Weights of a small GPT-style language model, trained from scratch on English Wikipedia: LayerNorm before each block, 6467 steps.
Each number is 128 + 32 x the weight over its row's rms, rounded and kept within 0 to 255. Layers, rows and columns count from 0. Numbers have three digits each. The size before them is the row's rms in percent of the matrix's.

# k: layer 4 attention key, 256x256, rms 0.0834, rows 129-181, columns 0-127
# q: layer 4 attention query, 256x256, rms 0.0864, rows 130-181, columns 0-127
k129 107:168166092101074125184078112085106151148109105114112187085144119083114093120101095135118118151128154076156162149159153186160139091126153062158090124111116126139129132124122167071152112105176092151148133121131158077134037168167144168129096047135231102133081128166166123077159143074142171113141088179125134146171126138135178057150169116174128127121146178111082136122181121070079136123149
q130 096:115138181136091141213118140212107104115124144146142154107121106117038162131090105167148105108115172086110149101115123127138119180164201190102153153121098111130168096108133150158160124035152089131084156090080186154158106117133122086089178119136131110105120106099163070115164141196107101154132134116157131128130105116053086098169121182152110117146181157153087162138140122135076176115145
k130 121:177143154132100085125088119105106093157136149175073204113130162101101091158123102091170094095129143094146130148137122085186097124121129102153133152119104149127177092137130181158148143129177153119095119142095170163134056129154174186134141091140151101112146104124225131144170164113124107111104113128130067129215110129076173100165132094174089117091103139071095170156160102131076134131124
q131 084:154077145128165177100152113131152169112069092139148091116176135137154145126135105137111153175145102171138137091130124152058140095170085174118168120128115134086097137162200122090064058173093142077148090182161102113085223127119122097115108144143114129138099158104075161107052122140147164111168149141132154118109114110185150137098091127114155140175062071149185119108114132124147114120072
k131 079:117174106087191122172099160137133189148108142067147078157101093118123155104127156159057149151096138153099148104150169164136126118095144147106161135142155122075067117136141122113123126131121128114125114135056139089082097171093079051114142105119136158170093160123044162090111112113133119145130104142075125108099175133225173136089116175070154167097152146131087106116113132134158080128084
q132 115:121063151133184137109178142126162150122061081102170056116128117111163170101154148134119129135145098165189159071150117165092161075140089067172120091114131143121070136125192115082117119163085093125142124161128142125106197148083136183184100125132094101108050166115048191085071118124138150125207154145093133125090139131190125148104109140178154115165090130139142092141146106091148176125149
k132 096:104180136074135144197123150122176162123128133067166128111173078110088140089113131123110140165062113099093184159164193169119106107117162118113083122134113137109071150142119161090107140170129090134177101108167124089128104197153101027118135154142172158193085141129070169094125125108160128146105101124125183146156168124191144110128196130084175130174163119150070149104114162115118101121077
q133 128:151142141096167102126140154146194178091149099104118047157101089126129144146096159082147068157100103151121111167107152160151142100150021099129087111128128173121091123140142122115127049199145139146146102146134109090128114208116141115128122091157115165129124126139097145081149180106140123095135130135124159146119111188226163147075124148158151129087049108088150097149103135093174111129091
k133 120:127135160127144181156121133107092221139119189108160101155152159104113155133147172198092097158129156088104141137160142144063140165114189090122155130139161102140127116144155170113131134106099124170099104093159117078160140152153139078134167133119132109140124149152067094065099108125109107126146088096134075137134141107142130097140075152093141213148155125148131145085066147078072015151124
q134 115:120139178117059143159061102123047115150179169163076183133138148131084109153139114127146137104117118104092105150125136086146106157074154161108125147126131092112176102105082154193168176058144148122094142125142099130130085124147134128065122179084151124120224074177185048142165121114091086115067110106116104141178121110067130102119145105126114156079188152152093190138092145130085098133097
k134 093:104056183194095118124155091112095092144182178130095132154129126101131090116116152087128105041169101151108132152076072065135089156145126112127114140127087136127178099158147092153098117130156133140106194134116094146127173120157168201116195075124114145123134100154125107137101135127114142097132173082140115105149101140036118156182115078125104147068099165146147140141220053118086148140171
q135 096:150120068173201170125185129127091136146097058129192110143202095146186094132111148102089131155161097134120122073124134132073161168106107086160079074099125147116084154145124121120110093093080170177142135148108135138080162178103139114121082097161135082123075189081114176125107136088123166084200119120111097110118174144159147114122082092142165144086130135133111073108157110122176130154122
k135 059:166136168057148069088116122161134102179130118175131118124075117130177134120124116156080135130124167085163158091170150159121159116099136113151146130149155115098162141096159143204165199120092161134127152132050128095071067117084122126136148122133098107077158075088130149110075067113100139146145118142137120098121083134165148170126148157172213177184084149134116161161090137106166104084100
q136 102:118136066118123160134138099115074134160142169145131129098097105135144109137085150141124118109186160184208086063175097128072151236141163127129094135079165116096099165089074104147131179091100175152106152122090131137093160114139115109124046127078172158090129143124118090093103118156112147112120151141131129097118115162081097107184154137113162151152095142157084094019149158183120132102091
k136 115:147168124119107068174119087110161085156097126094136158185162098101139108110133075118147128104133092123145172158140132167245131095036165130147101130154103165102083080134175173130120138106206123145146119109084157099096039176146130087099103082109165131152134122145152154141168203075125142113161124154131132123160113117120142143153088117141145091092115120080067147170159122135140142127130
q137 085:132108085154167132094097148135126090186076099147106145170144209111201149118136072141094150099087139103117155099098084109139087082042118130073187125149171112109123116164145133108076144096101142128201152141167126139148129128134138170149154128120126111197112083155120198126156137078100185115156103094166101126145129123125132076168085096139128154069149145100107115150135106150139081122136
k137 096:148082172181086106124144132072081112151151114158118098141165127155150078097123149137128131065161115142076129140054046108101136087165058098129115145075155140124157100147115121159098106149110156160184226083134086155180141110141108230135183098131154086123137098143112114191176096095115130095173168106176114117147101141068137151141104133114125147134161143170169218126186077130121160170141
q138 099:118104183122087105121125119167151099071196178118122071066102132153132104113145163094144166148148175147097132132160134179140161111212142147195164182121098117152167103112151069121075126172105060104111148133124112115103176090104111180125129145127123122079090111112128048143092084174121130126157163155115169110105093114117106188120169163101088116182122104190136132166105079152125178130125
k138 093:108164087087155119158098118126202140122084129110121082133076105104135183123124139106144126176125121104142111108175162169162134142092177189126136115136134140081090167121128125056100157095181149145147046137124158128089097142111081049074085128152155147129113153133104131119131152213146111130093103171122160120086177130242149106124137158104134083184163108077094068120097160140144145108134
q139 138:107123148144106134094112118185136092084189168122123098097094140189137115152125108121126173158165157122126147147152139193123143134206097142150182155139110085175152139133165104089104170128115053132103125135152073162107188060072111150121162183148087114071093095097129112128118096176145142133133185143116148094117172112134090181087145165068084100125130076193201103155090059132158144106148
k139 089:135189110122169096167131145147188097117069101140117048109105099122119168079139135117172164159117116107123104083122157203143156127123153174156116110130138136080099155133147118062080131101164144127109094119090169136068127131115097078065104119120125154125125150148103096149137153219168139143120124185125182102066137148218119159131172184108149111165152108125080070142121123151125209133096
q140 124:148119154131122115064135127132098102132145142133121136097106125163099100147107114124112167105166090111122103111105118157109150114153090146159138164101127086115155106148203185126146114136098099088056151135099055180065191067068134139115158230089059175090125156152108100143118159146126102123090207133078111095105148175124076167094131102119128122111119127189145129120116103131094118105067
k140 103:076084129212193162127144160162159109150125123080165092119086167091108193114122182087143100151116128106124094079124139136069165150171197140093168133125101085125106185119174078029132104108174144152116087133118152178060152079145088106131169114137121168141139161113126091141086101191150111121167162126163122101118172110124162120098092185090153147137142061124167128118144100089137165109107
q141 112:154113167140074117118177143108118126117179075124100106068090141138133068200102132084129160130123127122107029094131171098084164139137113202150143126086118120109199121124127150147125128151116118079095127127101115143070125072101116155105108189125105205104108177133108115178159143178129091093075164192076107109137153153130133175132154109130134134156108148135129153110128161135167144107079
k141 125:107101148130203171071146168116154117085094133089147149108091154098109203112151166184124093113124153185105131054142142102064149181154190123085168083114104086105103204119130106080154138129145122140097076163142123132119169091111095069116147109107135156125147143092120116116123077187120159145149184121132109156110185104156126110079080187135138138134203058108154067088103100100144128102129
q142 118:167139161123127105109110194198144087076131159103114136112081161133096134150120083141096196107120140095143116114155142155140148138117095095149200135151121097194132150123159155116137171077119078074132133136130088177081128076085107153099168156135066168109100086078073096111125113147099124139122152155107121104144180149131099161120165132103109159127133107169150166169106057099107193124139
k142 140:117105113108158161092132166148126107083144121108141068087095110108145148137114128115134173174171126156152122079165136165068177180160128135126192103133123087118111164147152101062087149129134113142114047137147114141095172058085108118111100148125130124119118156121104120125095143233173162124129163181124149088095144098200105139100140175115140092197116073130142091133100136110174165087136
q143 095:202199072129115150147171184138115195135088132118171103182165098154112164147115095068126123152162132130106106133134136138138083142090117126168099131089072124133112123139129131086145126165160146108145215106080146208117171140120127153139151160191185125094053136087055160122163159113087109062105176167160141069140165139123138092109147133146147112077171101116147111111117134102149090078126
k143 096:130102154133132109138126141172119137068125112096118129074144118120115158092137174133112157127121104161133119117140121113065151187179100160102146075134098100095128159140130090126150109186084073126143135176185162096129148071126124148117153117126103148172097122168059121055164138201149176100098201203091104152109172082118115183160167149139131128192105107171092069161130147114165130081193
q144 091:210180213172049137139183089151124139100115167173130106070184121113097138127152134111106149056103118134098111154117117130148155113086099133129108191150120086132172056111112170136157134100161137092099203122113126119126140096153152121135141136119137146110137148146153092118165165127065113114164147126167148143144081092057138142146131069125117143151113122183157188148149136108166169147172
k144 102:121075058194156105097102172135185116173093123160168116157150128096111166044139145160157106141105132175085111130100092102099127122140179174098182162134140094069112156071128044117143140131170179167120173045102198153135155178119141141091177051119168114167139140105083110176128123143063113107126158122188077115162172178101176067155134138079125161126144128126120174160140076179105116068110
q145 132:145165095160146118167101092166107145106098194172128136159150131119139169089141097150180104159110141088117145167109087129192099143091166156114130200151131150160123111087139142135146144125166127129169098157178154097172070177166163087096175090115141095174131079136178157100147119109131135148136075077175117146164106091136165106157138092095118152089139115081133160153098125149113114162145
k145 072:129135135172182149102144151111105109114096097118133065139121149099141114141145168120142142096141105166111086112054063140115173087123103172092146128119128164098122108140133110065120057119148155145108145059118092210141189071114133177133069137131118128149112137143095088190099132198144162136117147141143132111064109151151102124096125173115128119120149081164147107134164096158173156149108
q146 097:116123128120142140074123161180147122082135153178167134101123108107069166101156161105183100131142119099060164129087079147108123122174180111151144114175131114209146140113144110130189085129089091118120128155125150203114131135170136111114125134092077119166116092126149131094091142123107177165163132061134106128118025133110154128159112148110108122124093147106090114143151076121139174114137
k146 095:157084085184119140119133148139137153195127146086128094153132177090112157191107095066095121132160125074141081061149130094077184142145126138082212103102161197112149141114143131065111138078160153140169098047078061136148141132146103172129098139121147113099092161177110113170113096161120121104139155129182160113107167159146196089112106119111127139133132107137158178145130126126137167119123
q147 097:143126162119144134102102134172112150154132144151125082125132158104163133135094167127137114180147100103094190169128153137049179088170115133110137106127154144108156106143127117060095109194211043150140121132150148095151141143113144159101114106168152126172115137113147093080121089145137131050078142117088155118101099037143135153115158173109144146115139148140196126116138109094222078153130
k147 089:160074169167100103135095174123170123109127075101115095127120130142090199117169126102132182127045125110077136111096122108100151101135112171102099146148146071134103120147126122161171151118110085108113162166127123163171174142187165124133155112139107196159088137157110128082094119183144084122068167172155090101093156199105127139095135127154141058209097097175102048112101165099131154142155
q148 098:137166098108109171130157131081147149165147114127146149158097141085178083167097195196107078106151151203109142145140155142084205149113094132086086109101116200114157102145122118132114124182137158171137151091168045144171155136170130075095092139165126143118138098117127146096129138131146165133129134062138122145116112135134126135113093167078133125117088099089142104109183091180126121188152
k148 112:125158091154176081144083125144162163115079113115099120155132159172134091111139125192112102111109074096140161141115097148181126059088107133135093192111120186147074113112124159188184165109167151126097180087081195112185124176156124126127124108145192107151171066133121157150161115076111057151134106127135140168127130160120125136097143116125116139096118149125135097192104129125126111180091
q149 086:096126087189127169133168067125179152118127153135187142141143132131167169108184156052158099147131122130079161092149101128120146115122105145106071085109137138126140138173123118107124061124094146181117124121073132171124172174124142144105151076143149068090116063136108188095113084130119151149113125084117028116142162141182080073074077114109167136146161123147164119132088180116132064158132
k149 102:114162152156164120123175099159069152098116057125126124142102196135120149108116155149101197148124093104058103122076137084140104172143090117112133051128105128147121108116145124164129123109093101134167139157120193191114151078066068203132163146113117149097113145143091125107132135108184128147165169111116182060118154125097112072086128143117157137107122148152097079121178076104182151141175
q150 083:160176163186125142123121091121156170123157188101071102174179117105122147124165155138145159122143131121097122126147089205171096097121076137176050149075096130151120073136131110088169114141194151155107137123069119162128132146124144135185136145145112097081107142133101186081124171100094117132150159143131102096101083114150164134126099128175174082061140108111158117130079110124153101106134
k150 086:068103147191139082079125146127165139147077090095132066120139141138102161051113149150168148134089101111091087083092128120088118089153110145095099133121095123096146140123171078122117137179121096117107205090131158131102168130160148166103166122172140133166060091185107081144139101124131130095158141126197128118174151143136119078155129144128159174135121099128129167180103073082185134109117
q151 086:101113097137125105113094123155148084082167155196139099100134118150166154107163097211103131170081167161132183174123129165155157135154187141122109142076094127190068109097149099101110106118084106135140121125113187030141108171134135065119122109123193136126149111121158102144150088114082182141153055087129110124106105095112168143137138102150116097131095120139142152148132080184177166109139
k151 086:158112104207149148087170116079114120191079109075141078095126162125128125131131198092146147119115112098140076058117116142122144068171134159113128167122170161080164118101138112067121084124157158140083118080093101186146142137160123174128093090084146126120138111151134128169077082166116049153132169085122121139109145151116141109097091156087174171136151062150167198106162112131183132146113
q152 098:159111128149153206172157071199149185178154109153101097093185110101175120158126107092110084177148124160121136074197201104107151120142123128150120134128162129059120115089096138139071167149105135129133164129080150123101125166081123184103151144176149066048184136144108149162126136133077160080078120160136116130143151082108104064074098109148151112129141183115131154140139185107144070073132
k152 099:118074180117104115111187114109060123082131110146143123064100153163136148130151178139121155126122122199111186134125184080115104141127145122121095115142128057114149128150125122137104067085071107088109134152135144134106205133087119145145121124076118174147109157156109195109100164131146122148130144111109094105145144085112081150130150153166127138161131145161069054057187144107148087123199
q153 095:139149143146137137093113153167077102154120138116092171124168109142107163098141089100129111111076131127149125163121125180091036137112122119089083123138075126121088153148172091118173172133140148105147137120136157235069166156134144132120177131085092152115050165120097124116148136102107095104153083142143145139140123130111110133110119144134167110054149112135119098100141060115122171138110
k153 101:113146140096096093192147128093131163168085141135113108095133122142128078116129123095139078129150181109130095128129136062121131152150116158116164076123161076099165133127130164121106102208094070131122097135087081082066048109139098141155175124156087104133109161139187107197169160184174162100130120136082112132174190066122188156173174113161122176117120171113071122137105173116096133118151
q154 090:135061121142137156078187077127166091128081073115074147097154111134191096133115126132061092128185111182150107109163177118102150095078153128171109093180164103109101111103142120113120147141121100108142105174173116174114177169143148125112123169096110130103158181173127136113136115106142153093138128103066094126084198149162126113101139127134152162146162153124171112104087168089129139103146
k154 100:144137164157054112158121150142001088082145082077123159131075157091103148176084090104122116111109170200163147180169203139097094148125118091148084100164098054108152100138163116134169118125115142135073152133149150098142120127110131166124109147140105162158135130181141189146113159085110142148134153118117163117174157094095085101171134115175127124088081131153066168151212141102067159089176
q155 108:152073147169131152090112118137182090161072146121127047045183138081145149116136168155084171100094117119122102143091118124091160092096118118211211146134086063138116105125163184099145180072138111112114155123131133118067133139136171140125109172113115127132113198163090126151096081121107093118113124061128073100177102156120131099093151145104090121111122098142139125129115122106099151158156
k155 098:097092126147131158131158167146074152175154139177152127122143111136130164101107162080141123086136163190063108135144116077085118162173125159071184106176126088081176135111092084101155116129146137098141246101084168132150137222122126174160126114123127102153117134179083127157128051136109146112106185163152136105138178162108200088136128092083146183085149178128131163159132143153136092085118
q156 097:130170123154119103114102131174090096094109168139108132054144083096161096156109050145113171103178117087171072111124091150165117110115135146135186188107146125160145112104111108203114202095120147082134116158137140132099093106136133109113091154109092075145134138164131134164119144133095177093153104117171076145140161109101099111176166093093119159097127164108097136136063161184068136131122
k156 087:114109134082153156092174120164098102145165108112162090132110147104138116111116070089195116127156135160120158087079138177137179138132121121126117063107145110139128174106131140050067061112138134158152084080134119126100141071123087105135105112091149129130127156137158123157156131162126221133142139123170118132144082098132181152126063145116081115104183118095204139114165129132169193119135
q157 092:120132093105167169122156152198133097123125110143160187134085111154093153076105144094135090091169141154109126166112137107117141159069134078074146093148130155150101147108059187145179106101093138136136130138135101163117141184144150097079167158143088109169112134125176166136174137095115157123125132099105084127117179130207096126143104112105157106064135082122129125108140077090149123153068
k157 098:168126125084102139092131151154063156152162094131095141082120145126119135194114099158133101167189129169138143187107126090144145172082151079154117106097135155134157081138170111084130072063088159144141065071115148119116113102128142163121123170087143136108141118105154157156157160126146205127192092147141109121131068127111147160166123098154101153112079147132067118156171147104088092114169
q158 093:111068117113165095129079199126087137089159125066147112115095119146131153136134142128160129164072122142152097160115138138100118151110171116153135133108045090143136189118114095095102148145115082151141065135159112099111157093172115129105103155149172168190087107098162109151120068128153105104089127194109163143115186172149155162119211133129103158155141133172150169132110143086162164165105
k158 101:139135165082140165169125123163111148066151156125139158112081083145094120175164077144095101133110106178155092195159120153089136123176102119146175081147141132109156154168097142062162161154079094110116103214185114099128097137115154120173124161114100136124141110136098105056103124227130153114052095149099160155059122117172111136088135115176136103133089157144123098162118216107124141110156
q159 105:159143100111140115142178160106138152139080104056135141164149110166205131162081094072109116128115132159165048108127169148160091110110126081160142088116116142124112141152121132136100102180103118099212139073044130201121185162113110136139082090150140136091036120133042186146138111135132113072157096140156076115117198152138146128136086149188165138083163121098124154130154141102139103111109
k159 119:149111195090099125127154119112092159051142105090118135057095152138124116132161145159141109158147164142173170134190151083076116178178076110147166066135148085139141172141090129110095139161070064127127090183197150084136122087120102185108135176094128125132148131187119121084150173185178159111102176148080149149141137092144123180111149145144113097207111112170088063136120152080178147083205
q160 094:155094132105078168097095122023130176133170156127129173125163099152164112123091144142115066144094051113152157176096127107119137131099114101093088129168148159148157148104159158185138146188180129175131129165107078127105059114112149147120149145094134132113137123113141079172161153102093082161091118077133132153104162144135149152131076179159136131110079142087175151128134195052128089160073
k160 162:105072119140173132089169170117167144085107109111137082160102145127125134072129155125113141149147087192135122085129115128120084119130112189105173126101119130119074126129151092056106142164079105103140114105201113172061214079095096107132161185099083166127099147138074153127117087173157133137143181133124156112078156105150061162104121169071129124137115097189212091141105093177167153142140
q161 081:117145148085104191093159171041142212131153138123071156150157099179156118141141155117131090159080084125148128161166123100090101162107093063106091132153105165129111140148162083082088119215118169149131130210143082095104152123115154140100141135151132144130138108114053123133072117071124064102140136149132145132118116136179138147107105087129157143129063113146155150100136153081158071138098
k161 122:107099114142207142114159168120153128091084112101157086157129111107132141081123171128102153137158115199113145084121106143114128123151138186104124130118123127119069143106136088068070085131090093125145120149168123144070190105097076085145132158096125164164081146102048146109101100161154157154169138165106176095079136071193076163111109196101140135117118110174159108114135075166155151134134
q162 097:125123128113190146104147143137177174076097094123128037115143110131153138084155156142105133182169113149150175075123142182143148098162094134180149142121123131124109132189199079062098071155081121114145073158128166114108207138077126102163122149183106137093066148091053144089072094155147166121174136156093167107098151119207155150071102157155173124159075097186172093102083122101145128099096
k162 099:175172097104125129199085114116141160136130140094120177133142082099066138114078063154114101117143103080103157159162159136143112130111206131112132132097167122113106132112141145116158135096171124133120130144115176104131037156116113075099133066123226103129092135148128102114150131112129113134123106140136139154169081116134163073147135159121165156097177192095049152130156089110104105123112
q163 096:143198096135097084112100114057067186160104093113118153183136143139170141101130115135131087080164056139115061159117119104108115081066115038122077113151147144156153123151079141139114141182146163143178161172143126096150094141137137162110090128130152136155143116176127107121138163055105128105087136147147148163105110168160165127141126081155147120103120108080150191167184144089098104129079
k163 110:097111127142172156067134151164160137106122124104119058127105139143139146157154147152112138140124103160105085081091111160078139141148130211079177113119151126137094134127136132139125108095102175106097116134145067181112195078084103076132135191134069123096185134097074073161084112215101128152134118126135121076030170138133121174095101163107160132180146068164150119112104148180176142118125
q164 093:147114071187162155097162111078137198171076117142152154166197122090203114107104110131079121153170087151139134131144136113090171122064127045154072109107148184173104147117105112113096086106110136149187103126151109122167121181110162101130062111131110088139103163123122128113134112057147175124174098123104114174129170149162169117119097055136162126090106163119111117122166139080165147124131
k164 087:108138127097142132065133200148164147133116121120142059116113111136114144138135161115116155135104118133183112075107161159110112113152059121124139117204094103158130109096194090115153198150094137103087146085146112079103149098089072132150133184139056162126110133072081117160075097142118132143189130161152138124075139168147131134103171133169175135178070063119130149113096170121188160068118
q165 114:138127111130111089091125126098173103137094088158143061160122126158189140133172132100135160159086185135108103118113148135119102124096150150124141097115168134141167153090109074110108133217135127164126120069105165127139125162118159137183151107126161166173115140144111180178146118134162142136105111173133146116136165186167165107145172116081134115162168126106129083106112152174161145099166
k165 140:158187143124115117116092115139160191074131138139122090100115159207115140143160140108145139166093158120118101151133108150146185086162054114170117140135072162200153120170089108145092110204113046045161138132196085110157117125106169144128065155152074134102146142118112096102121137136120141106124125124066151152100133130186096157075222110126101128150092056127195131143045139123177120166125
q166 091:095080157095107162125124103130205111048172111097110083079088145126107131166153119134184107170116208165142168133156171130200126130157157182087122162142102154133127113144114078146140136187131136098121107144155177140127112131154097077097160123126100137091137144113117155144104091196152129129152117137114139104117077061142126169084136183119132130184087077106163135132060138148137098148133
k166 098:167209129082071146202103117177052191130140157107138180126115075130104117100068118143090136159120141124133132179197179117115106135111162113145095123112166084081121102154100177093107114117157092112114084156120121107101075205110140102092109151144139155158098189179125149092161173111147120098070119120060112126147146083164134140155137116118112133082158190137119113120120155146062102112115
q167 124:139182114117081134154094087099113136163138150168089137126152142129133129143146108132182106118074166086097116164095151077191079110063142149092107146125109154136154110113092160193143126105141168136131127118169122095177092152166146091091145127099172105187183087157235115166177149102121077147097059102136111163159129137073160091105143108144096136108178161094095163142121188141108057155131
k167 101:127099151195143143117185090129067143120148179122114092168135172155129085101158180173129102097147128151090078159090062098092138126163090144062173176080118165126204122116104128154134092122142145160126178115121066138138166081101121186144156122108098126090138109140141075173116137156122116148145142058173103146100084117083146147129100098090123167087138133132183129086138107141104105192142
q168 114:131106164079177158125148133145165095128157143156068110131141101157099072154124165177058167123091147149120206149154133126167172145141127175137118146113073122137089136098207119139149126077102130089058081124158124124047094146100123093105158103115105169078123192083101122086090132135190075163166093144079139106152106085084143168084142164135121139133119135134109147104081064126116138145127
k168 140:134129110086209168110150104169080160129078159131130157126108151113153134140103191199073114144152154162170113066174173098061108164191120146135187112095164080083123165130150126124154139120067116110078097158109094111104112086097107111124101125113100103111137152135073155124088113170104134112122172130053097091073145075160122145104098173144172166151162087166120127067098135137137089120133
q169 098:146130160138047147128083097111051138198141163127113183124118162135126093121140114085112102115149086159110075172091136137061168122106126097104134122132096140085161099120064158145132085136108114146120162152107095104120170112138167173161113194073130158118202109201159064172138138092095097127084133093097115182125156168092161130146158080145094136085162181183106165182137117103116135151091
k169 110:102114119190130107151160160083140156196094113119126100176125138123125140087137124094136086075119102146109144173098118128161072125041161140126097146180156132119135115150179130167143157118125192176138194073092156103148152157149103156121138101155159154152143137116105115169121152105077103156155110145173121105173118208028133054139108137129142149118123189074104112144171104128086112141130
q170 122:127076128139191151124191153120190137082095149102171113123139102115166151089135202104092118158150116142141150102146111136114143109147123105152117119163165146103073157140200076082111096122108123119154114166131147141077198165111146150148141081154116084114112187102065180070067087129121135106211149127111106089081121081166096134091065148152152112148117079146163137129101140100152122149148
k170 059:171156109069125121144099056166152100108126133132118133115142106152140141176120060154130154154131200068127163106203166143153153126154108074151163122164118154127135178115100136134162151146134100148148054150094124121108023158114123126158153108113155126097099114144169155109130112087181092147105088173105131103153099106201199095112141115141191102153094115082122166142062179080133153114118
q171 260:122080108125167140083163164153153120085131115104150125102120132143167121118111188080096149174157109176133136091150143161077145138189113115144132105119141095102113174144164110084088120140071076132135114162118125168046193106086098165143138151165116121074114175094044162125085106149130163125139172153100119077105188095182108166084110162106148111126090081157178087139111129129177143087094
k171 066:130183091026101136155098103150135134133151122096132116078111077130153178187131050124099154188103171090174164090190205137189195124149106078169132107144143158171114142118128147117138160100158113109117058130092148096119036166129103083136119114132154130101102157120138162097133113095155101132116118142097126108138107141175162135134121144141187127129103147107099135109077153075140117097100
q172 088:115122110122175148153160125178148114136057139081206101109107133142117222084095170140084135141180165133127124116167133122141117107134147057217131112174150117128105148184178112140107092142151111104153090122144132159116111119112124122132152069171054073095054168116064163091077110153172174147181143115138132119124126126154078098100064188123150139137125108096135071117107106098099128127186
k172 135:121118145096101159126091128170088123062160134135128143076101081133146106191078078128103156179156195126164166128192187130105140167169097091159145085087125075148117138138119160121110159137104069083149081183161128129110123094130122117131138191088118137125117127166154128089130141142178163101076136133064152117104122064138103156111172134163113088165097121140147083119097160119148136059168
q173 102:108104112119186145164133099181125143106110118098185107126157130129126179116081152137108141144140121151144189151172126129145151119144106089204162134146152097138063103177179164115144156082099056112120093112155144165095158109086122135108122145131076058124136183101125132042046104138162171130143139087110139113124109091125067134055114163140160138110129134146100112147058095104086124127157
k173 168:130120165085122159098122143171064117077159134144121176092096119117145140176083127128095146161148170148161175112173193119102128168165118089143149058110133027117141180131104122140126153126068093101134077197145139119106108060089141148148135148067099143133107168169114164085102151179156151116080148145067122073110160081111090146103147140195111113176099147160127083107140160121144125052167
q174 250:131074117137158148071159151148135119106173089097123113111099126156141124138073161091063166152168114171129153073155154162066162151193100117136162113096144092088130170157168100096099132121093095142109141154094115142048185084077093180125137155149095134080123177101051129117108144159124147127123192142105120067106176135161101159095105147127145111143107100183146084121132102140165125087100
k174 064:146136073052096129138146088152145165133126136155156176098154103169157128171120073116109106152134160106158182127198164119195129150140130039178129123125113127121126160120124162153144141127118119132138099146131166100122053155123139079169163122151147151110130129082158150063156156070151119119139100159085105152161110109137157107144157097146151102108072148103116152086096178118089105093138
q175 093:160136146180139104148144097177175107016174131143137123097188127129113139157106113147124158192140177114107162133174183205125154117149128179134114176097123092187121114098132119128085200077063080098143063143157171083121069130079090114095140130166156109145164145093175156103130066134150200088173101186077099141195166073122120143149144087068160120143122145149134141173064160129167168120166
k175 102:146163156091140133077126156199060088090080093127148114086107126114133146148120127145127157162156095194136106095140142133053167154164145103161131059107172085107155156115113128098095072147091087123112065132177125157119151063081130139171126154035117128131092149145116139126074123200114198105140154140109079104125164091158080148116127151145109156146162117183140109125154140111162153059183
q176 100:112116145136095092130163106133128106065143145162156197126105089142119122134153106124130121110095118166131065089125147165071102141160183160170116191049155141155156138110182071116141099092067126140114132118110157089119129104107118115128086145149122108109152110105146012172154168094142132140163076184080119129117131160109102135126140089117147166169182171129091179122126096159087162135117
k176 097:161153094118173120102114080169123086133095116104156095156184140142086099182121123131130165135186124082166156041137153184122176167114188122130118104114136080080117176118141143071154088142141139141155075180094090137094115096108132089140148071043158132114159146088121122156096155179090159126162148121114141144125136146103108067117137154127139135125129116099146106095168190128194128121165
q177 091:137118160084087122104108173163099105056133077070148139100083082177207145114107117147121213109108080157129065160097152222110119145128066120113104139083127154114137140138170104133118179121118106154146077108119185099145194120158116122098061132132127134103093108072102127115140062123118085123102166186114162133142204145211133153117146113117126117143177132166126145128078142113168179130124
k177 119:108149129114153130145115111125133085101138091125140071123094124144112141125144093097110146147135163124135158126161124164085182107163114110138095086104127087124099173136127112133079108162108114167145112146168135156058097104110107119195186099182113143110107132081074105079080125201170147153134118153138136150097106131136139153093137156125090106189066090132091106128094140104134205119148
q178 117:153128149150098178107153145124093088095136132180146116052142144187156136130143156059174116121120230138108129055112153110148073090129143160155136156136109112136160146177150194136121120171119068123149096142166130117106137089125103150099067149138138085141092117114187125123125136147140159121156125133150058154210139079107118127132107118149134109161133105121120126138045200111160109151121
k178 102:131138128123128151154154123097119172118128150131085167172173146164103113145134147121083138130124067149136116158116153053147199170131137146077125119097170116140100139079061120072047117117160161203161145129139191131089076133139096132106153089051103097078085143159133119161174086119150197142146138109111109098114152097146113165160113099118089116082132161133103129060128090119118109146148
q179 089:123121118116074077101088179156135097051132091119110130110065100084138122126110122138134151115117121121174100137129154164131124128160141101164181131178161126163142141096140135142108160168085108096107102159158095114114074073142106125115085156123085182141123148153105116134135173168138174115130165148089155130140163159138110184157171118174104141158147132151082093191155101126099192096138
k179 107:154093155110108134132056128131115104112172166112144176095109115092100103202113076078123133139133181120169169140205149150131129124172114078140130085120121121131134172115103139087137145119160113123113068154179077106144102115138122115132144181127136121143168113134173121132155131177148125125050117132086095131136114091134146142112098110141111106154146116110164178126112194101115112082116
q180 073:146135145126153085109162162089131119112117140139102146167141103166155090074139119128145133098131170138152105103088097116221046099103133141174129163159062121184122164134184141100176163167124167116124109162099116196123091144125145087153174175122146111166108082118066186172148135142149158111133088057108086070145163137128142130119145116111094143101096138081130133097128092142134116125159
k180 068:107140140173147131129188108113092112090095110075104060159075173106121134119131123131090089137178094137123076144106096120139154152127124136058119123103121158087108101120139092118120097148173103149145114144133112151131173096124160174120086191128102189116127146176165106120089107145142075130117155155174190163113183085124134163120085180094119116108146042162154152141105107138129188095152
q181 111:167176150111158121116110103137128132095129181181128140172124106117093117132148170144107154133103137102067128156113140098145060113114139161132139146120114091218111154133151169088174105104077177070123147160147077175186108095070153128160189175142107157132172101109180115184124120133072122113157105165137186115103127092097085119110187127104108181144161080146119149163069068093119151147178
k181 108:112116023181133049111146160202137158160068134120100134158141122126113163118140122150114130165165085132149153133092084159120174178073192151118090180153132144082124109126125114096174094123192173156120114179145160071109148127112185090115136062073123108113120153075130166092174187119124082122069137181156101087150135145139115121192150076106122143175100115103129155103153171144129090114148